From a checkpoint of a small transformer trained on Wikipedia.
Size: width 768, 12 heads of 64, MLP 2048 SwiGLU, vocabulary 20278, 137M parameters.
Training: a variant of Muon for these matrices, 784M tokens, 5983 steps.
Each number is 128 + 32 x the weight over its row's rms, rounded and kept within 0 to 255. Layers, rows and columns count from 0. Numbers have three digits each. The size before them is the row's rms in percent of the matrix's.

# layer 5 MLP down (transposed), 2048x768, rms 0.0361, rows 1377-1470, columns 576-623
097:167097103154119179146065062174150148138160082146125121166132084088106178145177127133153157120061073180153141088138122112118199197146179085117116
094:105134122116091171115118144147151161150125137104122088129159167077098095136092089161158129062126171117160147142148113093060178113102125145125202
103:088151115114139104127147138123109131131111110164131114127159110159093162136113181125097129169102173158081135107126103148155111097091115116156137
104:060080142078167175124128102105130121143132131122112143148114105141153123113108115124095146219132091110114073092123132103146135109121117132109130
097:102111124108142128132103158101104105122151066169087103109119106175086164078163138113156148130085158128150133153141163182166109111192093123124160
101:100176110103129093082138185188123136096138077160187126202160146086164186117123113143103152070168119098104090132144128093097176118087153147132141
098:102120150167171120160122097057125112127081074160077085111142163072138126124162134041153143142135189116133117129145138065106109120150153084152151
100:133171187132055141147114099154146102089053119127146130146094101137131109116068156219203101119095116092174142152097169156119122111100155163140126
101:146169134134196112151093161189137151088193047132139082134171083133114119150066114086162152117157173147155103129135109144137139159170132203140146
099:123158110162149143161083191164150155110195148045160111174091047107172145115123156149157159080168126152106203149143153127092118129171125136181101
106:108155173144049108197113109151142133176113152110132098173172103088141161229089176139078094083137144155131122173136096146119132165151146171179096
106:142123124147163112154125175156183136101123145100090141173132096104098144121126119165190140139148180117067128155106141196088168106194207174132103
098:114098130116134152093175061130056086117153138141140171196123096116104130157119074110097111117137081108072126162115094113141132133153112118204110
100:136064105168211155090140087106175107173148119130159174133153063155182116176111138138128115143141114144138123156114139161139165061079146167004128
099:139183195167110210143156116074120095136147095119090125127154097098114170116195116121121123077112121127124145083182144124090126132120154159136117
099:064137095156153122196177097084103140155142150086141180105148103054154073081154089130108143158178041179118078106128147119144144145156060121161126
100:160108119145091045132180133127123133119158101103146132120112062137106129167113146151146093204207099155131141135102172085103138147162091198113091
097:149127124063113142138090158157119106121072117122087084091143124127130205091138148098147138154130109164099141088226089112110139126111117093087115
096:154137162111157128123112150121161128142122139141107098132184149148102135112154155127172123121123129135188163120161079151167182149131163121105150
100:132157149130136104094168124178177101131146047160129125094063109139171146112092146169054104050070133140114139159106131137134130099154083145160141
098:159116085152102129062176112176142097232106162068143122136104058126130159100148126133164132115121131146115096085188095077104076147127089175168120
097:122126134130098202110074156119111140123105105153188128103136182095112102096087143140123132128168100045108126154118108164115139089118139200124154
100:109078156116121136126129199177123181088107125115140151121055118107155113155151117138162167147061120106148167081189175218117187114162132119117140
098:167158157123079176160089109126142149090121048120118087138144159128121173148083087147099139107083156133135089175150093135120101119139087157158173
103:099141108149109124126130141168183144131198087161123060209144070137106112123152155092151112127118136092119133117142132105104155136152112160130105
099:130063127102140150139090148148173161153092147137086215087123142067122117140159202126134144153100103144129140147089166145133185102116141134161092
096:118131147120074145135122121098093176140118109142119210100088163153118114133150113058143073096127099202129143132133074133055118132114138129074183
097:180127120107077127101092130103133211155140122073112124119158111238120109165102051146063182121101125114128163145231192127169199119119136148128137
099:154106136150155142075082158135147097092116068109187133126109139132098134088107093092124173151123088132119138176126170132141169155149120070173112
103:194172121090131112159126100149180091162127103145110147099191096175112158142139176126204150101091165171160130150105112135126066125155097121133178
100:152209157151092105100203152146109151125143128139076148082160180171145128125141159169111129134085158102112174182098140153132139121093093070119132
102:093113124149128121105123108138125098138145143144132179151152140114145132174177155166112117146126130140095083134130124082099144070129131128110167
099:136145115083132100131132175111155129092146091135113136148077145177080124130134126150158168161134126118135142147112042099128150159092149110103112
093:064130116136158176194135120114109198140182120120096124163118085088130137115164100172140078143082127133131142142087152118119117132148158097123096
095:166181104138183126124110114179156109014177119133112132083172142124146111098153150126207118095183146094147127174148105060165124132113100159091156
103:129127064181125153088165125130147167081098113075149191124107085090083143080118201070133111094088063154091140198101129132146052121114152181126120
102:195103134160116119122113163090110144122159175169062117121158128142160138133133120137110138137154162188160156150148163131149155130130133077155145
100:163089107027114130118109143104098149092166146132175169164162114139178104151132057097089132116140127142136169168164118139087090148123107085122182
098:089118081151127145096145080157115123119106134098148153115138130154151186165130184167093125193085143160153133146193127127122101102114118105125145
104:098123171165137156109154079076093101124120154106091164140101059127130190098158095156164182128110131165115065077195200081060141171099137061059120
100:117127186088113097093084124091156151142127121101124181125163140151160129174068124138140202156090097062149111126125089131198128096122094118140056
099:047125130186123141199127132155149129123132155144130119173107141131136121113078135086138111074138146075116139100076197110161032159148062160130105
103:110130126144170158127126134157157125143122097116097092127098089111145166109187110072154157080110110126122126160116143120155169121128084140102125
100:115145132175178147116134111074141119116157115120150182165157107123200114160151163107119096132113115110135237113146161137191114160102169104092083
097:147154149108151143092131099148122163136147117106148134066140101188092158109184088161132114118146113089142134143124101076164110141136130130111118
096:139086190097103090092193192176094140106127092138092137113188107152129154118168072143141150147092144127087154114075140114125092135141131093100133
101:183142154093118130169148133096131155163094148113137138107127193123148108172119145080166087146171144154114128097124117136140151152120063135190104
107:084142184158121099181151141151162171079096162136126142125114159109129113122180072115118106060112068128157093123147160207120135061129160127153138
101:164197066063177137107092127158037170136115117126108120148088098175170092124114110112142152143151110171106144142126118160148090142120195123109113
099:069246167136111112094116176149102061147145177129110158117076099145123110123095117130136152175125151077092102116144131119086153173063152160127191
103:158123106176163134138108091119159151160076159153074167139120107148170120082143120132103142101121080090155182113156146095086184131136177152136104
101:121091102099138170117123099170134074179140121119166078102129176154103109136077118147165105120107161094088126165078105169122140070134135191132088
099:126141192114155121113137086118120089143168143117095111137133125168082082113162108172075166153135115144114106107109115093161131150149051119161170
105:200096117117099122112079106134137130091187148155151167170159162160130177149107107145127119116100175106094182073056136098111129116104115164061117
095:126180177121117132116133121091098162096109103215086181131084175123203142106102182124133139125116151126112129174155132119147083166106169100096128
093:096170172084116146067086108104153119122136076132134081135152180133088195136053126173141160155125144150125160099177098187090140159078098177086103
101:138139142039129103093127065120115142103134111170166143059118053184115110194090142095149133105113122156133147122209113125142193115110118115131140
097:078121128099152139042103130163126138148101089174162099189132076131096108122107120108175138121077065127137111123139100106160103112179160078084149
099:180119129114128113136112081127141177143080091185176116104114164091091087099148165159118097138165062089118132141142145117115134136072110119185111
096:139192098161179122143073166118082151176168141118129194069101149141145161172179102130164131107148096166085113135124093146102152118185123150152146
099:136153162143127194144125059129148104108107154179188105125143159129097158127089163135140140134127139167156130116190103131161154138122114112076137
105:090137133107145101138214150131094155107141064163115131133103081077125114140149098127143158116157122057153159146159131181102087144150103138179205
098:133157101054113126142122132135133052096142066145100157161142125057135086117190122136126126072104147176113205171140110122108159135196150127092101
103:155160141120104160159100136076197123073127120189150146145105179111150128161183114165128154110125188096123135092111164117144066152090087131146150
100:101143106141141128053060130133117153166169122103138119159057130149053118127107145097130162130162129062125168111096120166116128105171113163175152
097:142073210114150130104131111089160102087083109112130126117126139080139116110134120132145134107145147078144088062117108136120153101128129091042159
096:131076126135106140143117176117089227136190183119160077170106172128123120119134125115125130130126126116152135102138109093174141110108136122109090
100:189134121113117091142098155154155114125188113124189106149160152205085143125119109167095139170166095138124144129120134148149170072116077117073134
091:134164137143131075068147113124111157065145109117157177137172109106142113137190131103090160158136133115121107109107122144095137066134107168130132
100:120152113050084126156120070093164129092184146091143127126136151140083176120106074077100119157094159157151181155128084145166143118127105150065188
099:170105112062098153082155082093098136143097087171128101155129165110171168119165101099113100096162138120116112104131110081094110146121132118160153
102:142176194173107123065093099135132103135160157161075150146141127110155093107154087122078152134134140124131213114111122118113058096106129120112144
103:126133096099164127114102137126129145161159119153209180082138075162081134102103150137147072202125114160113130144086128130169151133083135143117150
104:108193170144162105139176115117093139152209151173138137153101191118172142134117110137071118157120172103166119059113119120102038153102145085148103
101:112148132115136040119061138168112126171045173081129200109144143115137086085158155173096105137145217132117158125154102051113117124137120126125145
103:130113110142090176127107117116164150185148063160089104141146074135174132044145134151112119119111144125139153116132186153163152166206136133153089
098:143128081109194104098135139067185153161133159154178114098110163097109153174159126087098121157122119112138122129144142114130140174124089134163112
100:155162107152156142102047092146138114141135105141070115139097099084133138080134131148081095100112153105103103085110158109160156126124138160152112
098:111134121139118134087102095150150143113096124110122094091140145151125156142180137125069059087120108158107084162101104093076045076191118096159146
101:085110120132082157166131088094149137168100129111174109086094160099162126161155114132133126089158162136081139008107136121111122028184101190157175
100:117119133151148100127163075111155132191131166149114061158131124176122136139141070117149116131092171165169153013163072074105110129125119172177137
106:137190149122102112097162112144145127159131146074190148171112127166152168117129166164142117102144179122131128172175129132148112138121104163138155
100:114185084121143174157163163101146210106106103137144123144080113143109058169160097123145139097118140068069070074148150129197160133117130099084101
097:118118100146142164100097136159124143165152189150169104112104124115149118151141110107153107115119128133104139116114078201160095096124149141108185
098:120147109127149144120121191107166159105058111164126089142135119163132207132126128136113148119101112151148103194143150155133087173167119099109158
104:157154127164115156107109124099160101157154149146100146139142106157070078136114167126135163113094122062108042117099131105179165117156122110124074
104:114123160123142111141164144099168100087122146119116146145143205137119139136142112114118131122139138156123067165152083092067154173108143069126117
097:168119039151123140126132124150143130070178136134115153107138125105048209112100158158101063094169150130158157029176170178141098097177117189108070
096:147066156120106171107113139156176157126177127063134143151134156145086123140142156112164148134099132116105192073144179119159122125193210139155140
094:117137161084138121129122133140179156115151089121117145087119120131115083117110106101171142126136113156138160095162055099114131171127082151120104
102:152153148168129150166096204147078152113177146159132131161151115077157179137161168140141057176109115045141178135171136148161139108198194156150110
103:116157110144166174207144077150158096094157144158154128101058124164154147104133134112110128114127113104132108105185151131123131137111115117117152
100:157155164184125128124114144133096139108140101104139105156137173139109176168127156140121096119123145124135145201118162096113126179105181142152134
098:082125055083081216127111090134143157145092125095190119150098056113151106167149120133161104110180143123096055212081110130130111185187127081132180
# layer 5 MLP gate, 2048x768, rms 0.0593, rows 1378-1471, columns 576-623
092:114137139130108061122152112114047139074193164127130140169133057094117100090131184156127183101150023107135180130167142155182124194109120128132130
100:092083132122057138072108115175168084132092137125162193080133136152095139132093094168119082161127132184139164122111072138103144138149156199070079
100:113116070077108122139172160129121150128118138192144145095169121122096171133159153107169172127132082149118176101195179094166184114155135127149108
101:175101127168135133139114136134122129135146093126056117105075141136099153128094146104102128138112126157145100110123108126109135080162156114150115
100:120125166119092133171150159181091126116130138061147091118161118096099115153091145105123098139110086036139127155134103177155158141104172157112159
099:157124160105115096110088128090105116103161081143166164141183172185149139093127128145142119105116138138160207182058127197053137140199120101164104
103:120070061125137173084157193114086107197104088135096123088138104138141149160100135138189156047122151155094046136096192138145163088123134131150095
097:126204114083149128100117082086147155129130139119106121160062136108174128170182145128125130142135148137110102125111162091076180103173166119155084
099:102111147115095110118171155133122181139073160154170115094102144138149134161110099158151179152116124108129079132098136118142086108135123112119080
103:126148121145150146157157173074128098147141130124120115092150131108153101187182076096144147144116117072053152142123189141102100119110124066125119
093:154128149113112159112144104157099138168123121133159178084183102188154117135113123090056128141138105131146108123128102116134096078112029144130151
100:196170122111075169140145165099113129132152115134108124119103104105147114149141126104112161142156128149123054111168092142119126130149124099192134
095:078059107164089067102136113067134168133131141106141090123092126188162068121105149115153070109096110158125090110191069111155146130146054107135096
097:149137141088139126090136102113120131145144108157126129118083124158098138083092096122069124099117109146145111123117146145131075096117143106144113
100:079090122100147156158108119125069082178139126132150103158103166151063107169191151133212124162147163162111090157193122084086177103140120113175141
102:100135186179113135096149094112127130147090130143069145139090125124070122104183126150120123128133091130143158149218128138159167098081146113065130
097:144156139182196201101103148125105144139132046158160086082145088058166115150131116126109131149156158144172133103123163124130181113120147137109131
099:158148116170159125120119113114098117094144115113130125080157134053158152170163111120126144182109087109083124101139104108109103135104113113102121
104:129147073129136134146128133167142148132124137137126105130153160058176126151135082111128152088137101077146172134129095159122106148161081171108120
091:085156145108120159172127203120118125116184104108097086126165105139051160154151146142097187112142161110169109106179044156118155131112119093120150
099:118124080132097090139110121145133134132165101145142104087061083134105122183153060129097100130099108106175161111118141108116066140140096107152098
096:083116098140082097153128144099118166150116137089121154118076108150157137082127160196116169121115143179179160123163154123085161117160119122186116
098:089115111120093121124076091153154149146163136160137097097147099130147137181129066176109105137138103117090145061075124142125169103161160169141095
102:134123111115138121122188133143083132093116149146163099074132145081174127161138077198090151149104133117127077165082128120176074054100133223118121
096:125134101154111118151130156147115107138111138142096039182107134144119086143094136078133152126133150147150162148153101134148159134087119141102097
099:115127119120167165137092158127125106112188169107137168125131078172137095148129126140123135120077062120132122103141094151192115059155129119111116
097:097159092108099126096144119139128126128138163089111146167097095089119085093137122171129099113151130085106126163129089103072133065089177121067131
102:111138197119116112098076185136107130100198147111157126101181129107126102135102112111132125139098067133171121114149118132099148133070171140124086
100:095117135106135092129082159138130140125178211159149116117156111154136106135098119110077112162138132079109188106060105178168109168119151155146111
102:191145173125127076135180108121115171125173133088078139110140180142114110132155179145095170135063127124157172200108143130118186140073144151132160
104:151165092060129068104147121164159099196136158118140151107175106108066119123204166116151175142121094136091052163099108086117123146107155111151133
098:133196116124090145108161052118168099117094188098130086099125084118131145098153082163123134142120119148147122110165105167118137181091157153092091
098:164154140134120148119122145146114073157117080211105085174116166083147111130132067090152164114171135195143165146139145110092099152117140139125096
099:123106105135104125086152155070081176102099109151106107143165090124116181097158132101124136126136208066169165082174099120190116113163106188167151
103:159124161188165126125148034115066127116115154158138151106151167122143062116124126084067116152147143171110139161121147152112135118052107136206139
101:159154096160073125106155117142129182131118144120178067072186120123134103085138093123107090139084066069121106123151124046167147102142118169098133
103:135131125104122148151126138122107114184124109166136118104121080105210083153126150128094084134108145172096123101127165110106095165108139123124170
093:135112086147152223122132166170091131137117160102130147085200100187123130096081137083122179126124142107165102141148173094093128047201102114163168
103:165108111087104174118100151129155045126062093184170176128155150187152106091113128143141199072116182110162150133105127138097091132169216154122096
103:147117074162147162164123086077065165099167082104138125162107108140097124060110152112160113190121082117133163101110116115155091176106075110106133
101:105122157144136205160115151181143161144131080144152109076126122128157059159120166100173182082096110113125098129143119109086082097165117045122143
101:126097146191058115114122127113161136141070178149103143119075086125140187121095178089142145099160181112151089173085158127112130123096162078148155
101:133127140130090152137121125119102158067141101205093155158104170093157101138167151111187128137140149091073075092170115104083130132125165112125149
099:177109102089125156125150137190194088153097149172158125149124088025130088135136107178103153154141088125113093157101103166143067081089111124068119
100:145097182139179095106143130195090108136163136161137147128133172196137125071131135135127103141104068101126113056159083107096184150116118129158074
099:130094142113166129157120143139135180106160155154144115150103158137145113135134159100177127129165129076107155157156141121114177116081133146123146
103:126132088133158151144170159140073135185134099112127161124121136148124206090095142177164119177147143159076111121187082105137124138205136102081118
103:108098113094155189155148183075155133166142089085119177156126136073150142120143137161082162103084160174163144182137106115087112136133111124247145
103:156109152122130100150112132140136102131173123127101114112090148102145124108125083162059046165176180144079141100132099115143148097124114107150131
102:094180131128126078175172142131104082144111137136131103086154116116163155163143106078133171116163121105137142102132155083177150144096183092023131
102:125068151125117151058152095139140087155145152142114182109122134119046109178126146119183130134130129148100146121000103140129178107110129119164106
097:139092130129104164168124170202085136138093094097109135100125098084196144120185156150127105105143178179165118112126126172103096077113149097136153
106:138129095170106078141066108119165133152134129127170116168132122123122137154189096137141151138092156104133170108123158119137124179083092133140094
091:134066153128059188138152102107059069122129091112103102184071098106091146113132099116133117143137151171149125129117126170127156174051170159079135
099:119147098093144103123130148167164132179153139145105068124141153177201102111063148144123130151095148208177096144127137121113109140138153120179087
101:120100142129104097185159157077222121155123131136210142135111164179100147165119182133118052144132169135129122119105114140147126132114124144106144
095:116136122172152098133164121124101140138162147104178160109164052124136084148185092105115152147113143129107066117156066125166153128133204161107136
098:102136097079171114118114061133165136143109075191153071075097139125133099079144186129097108155110149092134180166169123205142164111135098080212178
097:141119174122116138157127103123112208107170129077066081134182131087109134097138091118131104093059126161144125077157159108082171136143149121127086
099:169125103101108095118126135125148105124100140147087118092092158207120090131166146141110121070126123147129167104158148163159145162072133183070128
102:173103155086132142156131066131102119104159152149146138140148078074045091173059102099052141123123096123145130109091180120156132058085148143070189
097:140161180125095097115137124159078180175194144131137111156151127100166145133075163157132054118103148107169133098119129119125128116180163159142145
099:146154101089094105186093074131155135110102160151105139114112177073126091135166115069077163133113164126197153126070193137122094183162118147136146
098:074112154125097109053137093111079148112093140158154168057189103079112150095109174120125092194171116176084192203067110140139113124118104116143124
103:125151146169109108187155140163091109116176138086198080127144147146123172076192119126112159141125138143126155135068117132129129146162110052158124
100:095102188128138162151135110143158173115173095111103140121150133110129176143209148138129173139106137139104091145115086110119120187075183122145178
099:172111068169098134168115171095063120125215095061099108126147082087104129163141121127102133087171091084093105075117089087131148160186125135105126
101:136089149151081034106140106127097142158139096121092112163158106098219117164109129165099139185127096130115094134165145140144063144193146115079109
101:123134120102102140126165107167081142047132128116140129124118113145118092144113155163075110107104148135148134096170116211103159099071150144121180
098:092090113138083136145111162207166157074154078142120126162148118138134131172099042123085116143151144134147106131140194152093124143089095088144096
099:194109164120163107096182107093125134087122080180190163138162141094107164111101152129067169095106139161153112116078172157169172126160121118117100
102:194092103115145106113162117140098110125130092137109137089089154105139116130132172087098156095079112152122156095142146089086134133144120168158142
103:141064127142116085122095108140131139176172087084145134112148095128080092106107151182131110108082205115149154169091132113167126159132112137106126
105:139110119140183078139130140090060114129131138133137178147139167126130058075112133159094187128132175134115151173165124089150108143133099152122108
104:121133128077055061148129151166140100098095127095148157148098142096147151175142134140136107080157103188090147108151129150078091120113040140128101
100:085134145122125151124091161135120146099147123193133137165132155126148174136135093135092145111113089088079130102134103171129152090104157089116183
098:135131133122205156142108159140107157108160154100110127177126126112141047094148201200103157183066137138097130157170146147091132126112130115158107
099:135149144167154158102156136116121112087104159043133096098121135144131134160113083087151142125113147147136154114170103135055170186079121101155172
103:122161160113114083142150082158103179143153107093112077148125126087065145142144147103123138126155136124115126165124144121128083113119099178136115
096:126110160163124106158160077167092170155098127135127201110132130081140153111118137103043106181118120160169155117095105104138093098142087142136144
105:137146138124166143112105105111122117093110113140109136099064130164112115127173146108160154091141128067091085070193133108086082147067152116148143
096:130109164161123123133151163136092098058137115050068125128121114065061105174116154079119154142100109128122098158058095144074093121148148168104140
099:231093120168127100161145137143158169111149160164144101116132103041113142120141153136118160128152123095114129085194171114135124140137123110090133
100:128157114072164106130110107110146107084156153135187122096092118131163125138115163161144080130129102083110132049133111155216158164123135086111195
104:151128114142139160157077106143157140081131110123083085052089061145122080136124096190158131127079114159077128137099132131118122099127088186104121
102:139104048123124145109104142117133108145134086120188114156132103125127168140141122166138084145116170085116118134137165081120057126074112107055096
102:131141060171151146144085116127192124169109182084093131142117176163203118141177147140109121119071111094115190102195101105155110144167151123171132
094:095108135083124128112145097156113166141180188164164142175126092085141146145183122094106152182094111099159067167197103137136072090125095137115094
095:131108155124115073124185132137150142123138147114078139128111158100132108163099101125143130114095101162098101131137165110149110138113150097107147
104:143182150123135126203119135110117117133121090126102104095141161125102124133142105079172065121152120141106157089181134134067099120152144112168140
103:151086146088116177068122138150134147140144141108184123143138151133134108111116085156150113134076101150107148193168141096146133102089086106174085
099:144153140123070105172196117184050161065151157168115147148134156136104174088129156111105079070150127108189108124068112128094128132118153162096177
098:120140149149120154079126164102155126066124148082131114201125161079099152192115126124072149097131115069094118133119102115134110139134113097141123
106:135071144123108075167079162122081118124138126109169140094139159147147154154090107157137139125112174140147133142127140103140123126121137114154083
# layer 5 MLP up, 2048x768, rms 0.0634, rows 1378-1471, columns 576-623
093:139141133134131113124105119137108149131150189067136151113161156098135137094095116157146099127149127112119140166174092118150125180171044132048197
102:106199145080131150195142102133144133133151200119166118156123114080143132120155093104127091152174142078111123148077117099078145125108118129075102
100:118172204144100079171127158133111200148111106168159150125110101093193153103108132164177128135103117160135134112071122118128110121119101168134114
097:143109107132155090139097175081090115135159112155142118121137194176142164185181095112193174105172114104117093142132154164123092072095071135148106
100:146105144116127146124145158174143132158135112161114101117122099134102207115127165188101092087136083161120100115097105117109063145170106122107071
093:163131154089207161139139179126075109123143080123142112088143191086115075123147139156152082155088137174183152133098121086090124098145155145155096
101:196111162156128124096061137134090106131127122127103061138173135138084163156147092146247142150087062139164129142085120121150099138111107132103110
101:141118145158158150075155138096137102132102100178172176079092126115120173141107160173056140118140144113209165169104134112129070168094106121089141
097:122121200134088104076155122080134143142138091138117153119113078136116122100166119071184094115127122189106168196088158176118168132158075131090077
108:135152129164165100101111168083137081141154114130079071119074153107113132107157152201078187105083124189113097199166176149139109103108186061183164
097:176182101071148126113116169189068169175089070138117127128184157123097086117123139109106150118089124105066169112127140140080093121093079107155159
097:092129063135161169101166101125075216144174133084157107109104065144103217164106118138136127114121109114132129137176173141153113127073130146114091
099:175074168106130115187124195138163148106132145131181119162012092157128094117161151073098161071141103154157060129159130120099148153132141111103111
096:111107141129163104155148087111178123081154117131112090185135151166150065149167136153125078151146154042170175106104144146112143097118120077143105
097:164126095145089172151070089163124138124072186066162098084172127153150136188116080123102131125102106205160188110107127129127140098089112164137066
101:127139074064111095119095109050120106112133082087181171145146169105156047120120133174150140114119117140178131102148173180112107073161108109142135
099:153217117162109128169133142091178155091104148098130099122098069164073093134120102094105129168108163129129112103160132151091116155141098158171131
100:147159154125133096104164120108156105169155102128124184138126105130175057160127107037132116143155093126071175064090117087113142141169172187121137
101:075123133156130068166237096145098092105157094125137101180091064078092085112135151103104146142137147133152128078115166111104174167163072170160128
096:107124093089140174153145163111123195071107129158103141151142127137149143069167152139125155128135103111141157106068111115175185110157106108110098
098:160084099169142085103084098094149124121154143079135101141133133143141096112127073160092081141111188142150166156182159135108118083216135114111125
098:154089092157128118140160144121099079107137113122159128133152112179132086129138112146144084180140143106115154071106089140139120154126102137078165
098:152169091096138131102071111032086117173127099144120171133076120117178150090154180078188080076120129112111083108162116163126094077124128083125111
101:125142166091108158085144120149146155123154138124183113164075085155126085139078180098172081108094167153102153068067200195156151165084127169093129
098:177108088109151154122119110125120150048106181254108097138187142120156121097137115103123145109113189132177153131130111157160177146118115125142092
098:167195143205154137088101119077137107107140130161160142144096111169155120072103102139188135151125118116088118157163062095096093186183118130078136
100:168148136199138190155119102129127198176095140134126162123137090156117129125150134140183072175082115130082133130147168101157158132107133093086132
101:165100138106113126150136171140122111152164167108099132127126169139143112105182187160167096079112142137090133024119160118078167106112161180197178
101:117157120096155163157145169159099141200122112140128126127096158038133143117084119180190154134136096171128091175125114080149111194092134117147166
107:164183143146134103125145152138122163117175055066100128077114112161125062080184188156114110102138160137077141107149143150160134153121101081139109
105:132149085107115150107154146164141097109110124201097140156137137117148204169114131155139146096094088130119152113135119172158150097112202108035101
096:119133133074166171158077121157109131050125104198142150134109114151169128153115091148176127129089113105169098175154108114167169161115079093200151
096:092103130109100112092138068089104100110173176116169166090180096136090100139114083123124097142161126121105094150150116106158103131103085090125161
100:069144158125108079130151167156140105078140144159146145194154114098132111095136181106151110134138147088153146129130126134093120122075109128135144
103:116155155129066135077179145092099116137115155135187122045097136112140104102146097126131182122158079121114173171142191132166147118130103147115147
100:106108091174116166094176156115113120130136110147154073182118100154144070097130109113158132152160169084174145103133171077120176166105147051106112
102:125140125121079125132159174148123190125121119189126148105126153133161033101082068103105128131138162105128146099170105106047142064129115097199130
100:140088083061136155112227137103123106099120147190164081180081134149152121130176151134089147149128086120094139111111048115074104122133160135152149
102:142125109065109160131102156120101033086091173102133174150105155091193129151147164178139146130102145139096146114089194117126071103157192136096101
098:147092158129172147094074142097150130068138148149114187108096122199109115161103134117187136155132117160163181136110090106098154103168172089129106
101:181074106116150082121139135081122124073167092131141107171046136100156169109172165154134123116100105128136125085139124136156094107111133129096144
100:152129189109185125125146094176133062110111155137147121120142135102107096153134139124092170122110099106078094156103125113123141094172122138180077
099:115127083126147114137148153104125168146094123181141079166124129087083114090060104102156131076157139109129091165126154095091142133102142089114112
097:099082228085120152101153113133079113142120074155166096126177094132121125156140089069087095089113081119172125115119097075122102156121131093152107
098:119097144192137182156154192133131130123132115144153132081188169107094106117164179120158132147190122124105105109134126104123133158100121104114147
102:105162123137161100173110107152132085107094143108164129126088115107143151124140143099164163153149092145078128117101146138078081064114127135140100
104:147140167158170096135160154108176133109112127142085124086127118147138119185097109131162128122130142140156141087047144166148108150063080143119099
101:141148114113121157123119108080154139120212197078139104157083116118141144140116137132101147125141124055147115150117145076131090149125172139155142
100:122077136111099102090100174080135122154090177150131098110079144155135085151131079087155142178137080088087119109129154092140065199150119147148132
102:085128074109130174159118103108091145137101140128068144089131143074155113147113134140086169175176098111095097177121187146106167126108168122122062
100:139084110149093142154109158115129148174148093136133158118119138159037126149188130164135125151167179097054088111115105249147135047036119063095097
099:133139177158104141106137101119130116082017126125161181139088174109171102108156133133120145140166106102156122122038092094119137128150131133158090
106:162157093145177111146144054179178101068109124081177133117130127190117146140170087145169129067090159133121129158125181121104171151098142123115072
095:134115090164074120130115149145070165144112140135155173138111124135092124107089083100117108255099086142174178205105153135140164166134156159062159
095:164111103102071143117163084093144119094141144103122129069110113101168087149109109125092114146128156220133074140130101168119179134136147128128134
104:118125052102123073101126137186174130091150146066148133113119126139133128150095178102107085104131138157144052122212087174113151156136143117121115
098:148146117082148115098127127135064126149115124130130102137121121168026167163122130124116109153068171139179058074112078184185103101131130077125138
100:121123136092154074076134169190170114151181103100133086135133202094115134174168134129143119108109160159027108215069114102100166106096128056162111
101:141106156132141147153128160123078150156114105138080111159138167122124174119159147115144177107149150124125113109149117092077133109130081145108087
101:135116213139087154125184084094174137134084108126145180102134169149161135133182149122114144101111108111158129117169087139080112166126167093132160
102:050158161114113126107079094138091087146052099124142070070151149140128163109155110136176109125156123190125147120192170107165136171162074096078128
098:140127122128120136113141173127105050099139104133090146150127084137130156140095129103121145110113145165134130079131119132129123089092122135107123
101:179134182113139127150140065099138049132137106152084152136150142194126133138130133104100140113120126165156156158139220156145159167198141195121133
101:098114114153171079097161125156108105136138135183147175152192110134116160176045123147143181119192130171163156145092109135134128107173128154173112
099:070126089092131217203164123107134120145114168134162092095128096101104153170134090107106062167082166077156143180115105108143147161111166115156158
097:100088104042122096123147138105099181095080179138121115123111083138153129148166138192060135130122090136141124129102138124121153193163074107126146
099:104090130101124091134107088175123155160078123132176174146112126084174183166130109067167122149101092139110115112138086156137184090105128102099073
096:112073086124118193088131113126159067168168159181162049179046096109179092078138118134106133099080109106101099169190087139088131122136128124153198
102:134105128156176177100181145211087144144132149160117138118158100057060142164121133139135113073118148162126114119118147171138156103147139121148073
098:092147101120127103178097118144173136172065096166085137117127144136156108128120084116153136112108150139192115106111122124110175119178114105057135
102:086101175145122096153067112180136095132090107154136174153105126107109105117137101097125140148125132150101132122171025137130092104052127121192137
105:096181098144149180137150132088144180082175158166176124139133132086154184132085104105127091115144160188129092103089165167154125106085080135131132
104:139132173111118153078117103160134124114182168102096165148105139134122177153103105149105113163108136174124182112173064072091171108109114135154118
103:112141121135178115133126148106046117080152088176110205122168162089118130073086194141123151112139103126099160065192141075115055097098141130137134
102:102124088171154167102188155088140145144154150099058118146117135161100094039117124174140066170128099098138104092115079119117149112189125144166101
098:102086109088126155188114114149172174107082133079087126137118124114037123192136149093161117148135153210133121138140136055168161124135156116091148
098:124173161109150111203131134187098084146097120112100098161182074129186099083194157100098122193112139194198120157147128119102091133121128126157134
099:113116136106142162132125146100100105184139105146123134172136124076087128117140077127151109159140083106101148139142154151111155132193130120152096
100:122168135120152117073104126166132148150101169123124128137129163102184152099167121158123130111122097058154121114082154213157108148128170146106146
099:080131179119138104159136113137189149139113063105058053121168097095124157162087059132102144143089132147151117141056089115138118114110119103125145
106:140102140131117115075117115137139120124080108031148116131140082205165132128125205098071124117103154119050133099163128100189152150164158157100057
098:069154156111103141057118168087080165217117107159105101149077086180109119133171205133126126119116176118136151208063107117096139126075189110124134
095:078201067108123158141148208120065102145114095139101101128134138120122149075078145116082092129093112092188103122070125104124147135093101172153183
101:105113098200053110174168097158129112117099121154094078116148124082172110118131125104124102092124152123105150174051116135077094114151164173143109
104:163129156120171116125139172134185122181114142108185138117136137109162154110158088099206076164119164061158123119178136111099105127181124137147146
105:146128125138109131137132097172089122135136117078124197099108108137116152130145110133106142104145198167201154143199171125077099115126125182162138
102:110124079136131147138113133123115108092161072138108138092086133057093141113053086120155122088123186143113124133140159173119119160134099177144100
095:117110094103119176102133095125166084105123142148140126119119099123114147132150138130117069099105164176123091119172130168125093054125145087124110
097:124131112105069180115158119089085162127126097127104111078140139125110147131115142116159140153098196130178132108144070134124160100115132153111137
099:141135023098178165148104144155078086066158156108085109139112115102184101117083121164166156145127074108113140109135182092193101120151133118095117
103:144119147122117124155124094144137130160161096109188171151088118117145097153082165095113113124122162143095138157141111165166104098059100124149101
101:061184083154136114171106171156150105115179149142108158144128135118095141137150178134120119127149079182182114072135111169070091104116113081101142
099:148085162117161138118118106139158170133134141157168141077199092167111102077188120136143121095097188136100154150115187144209080157109123122103100
104:110097099159108234105093148125130140077129168162174162186127136210130150156174145131054076128090150145150121124118154126118118127159148170146098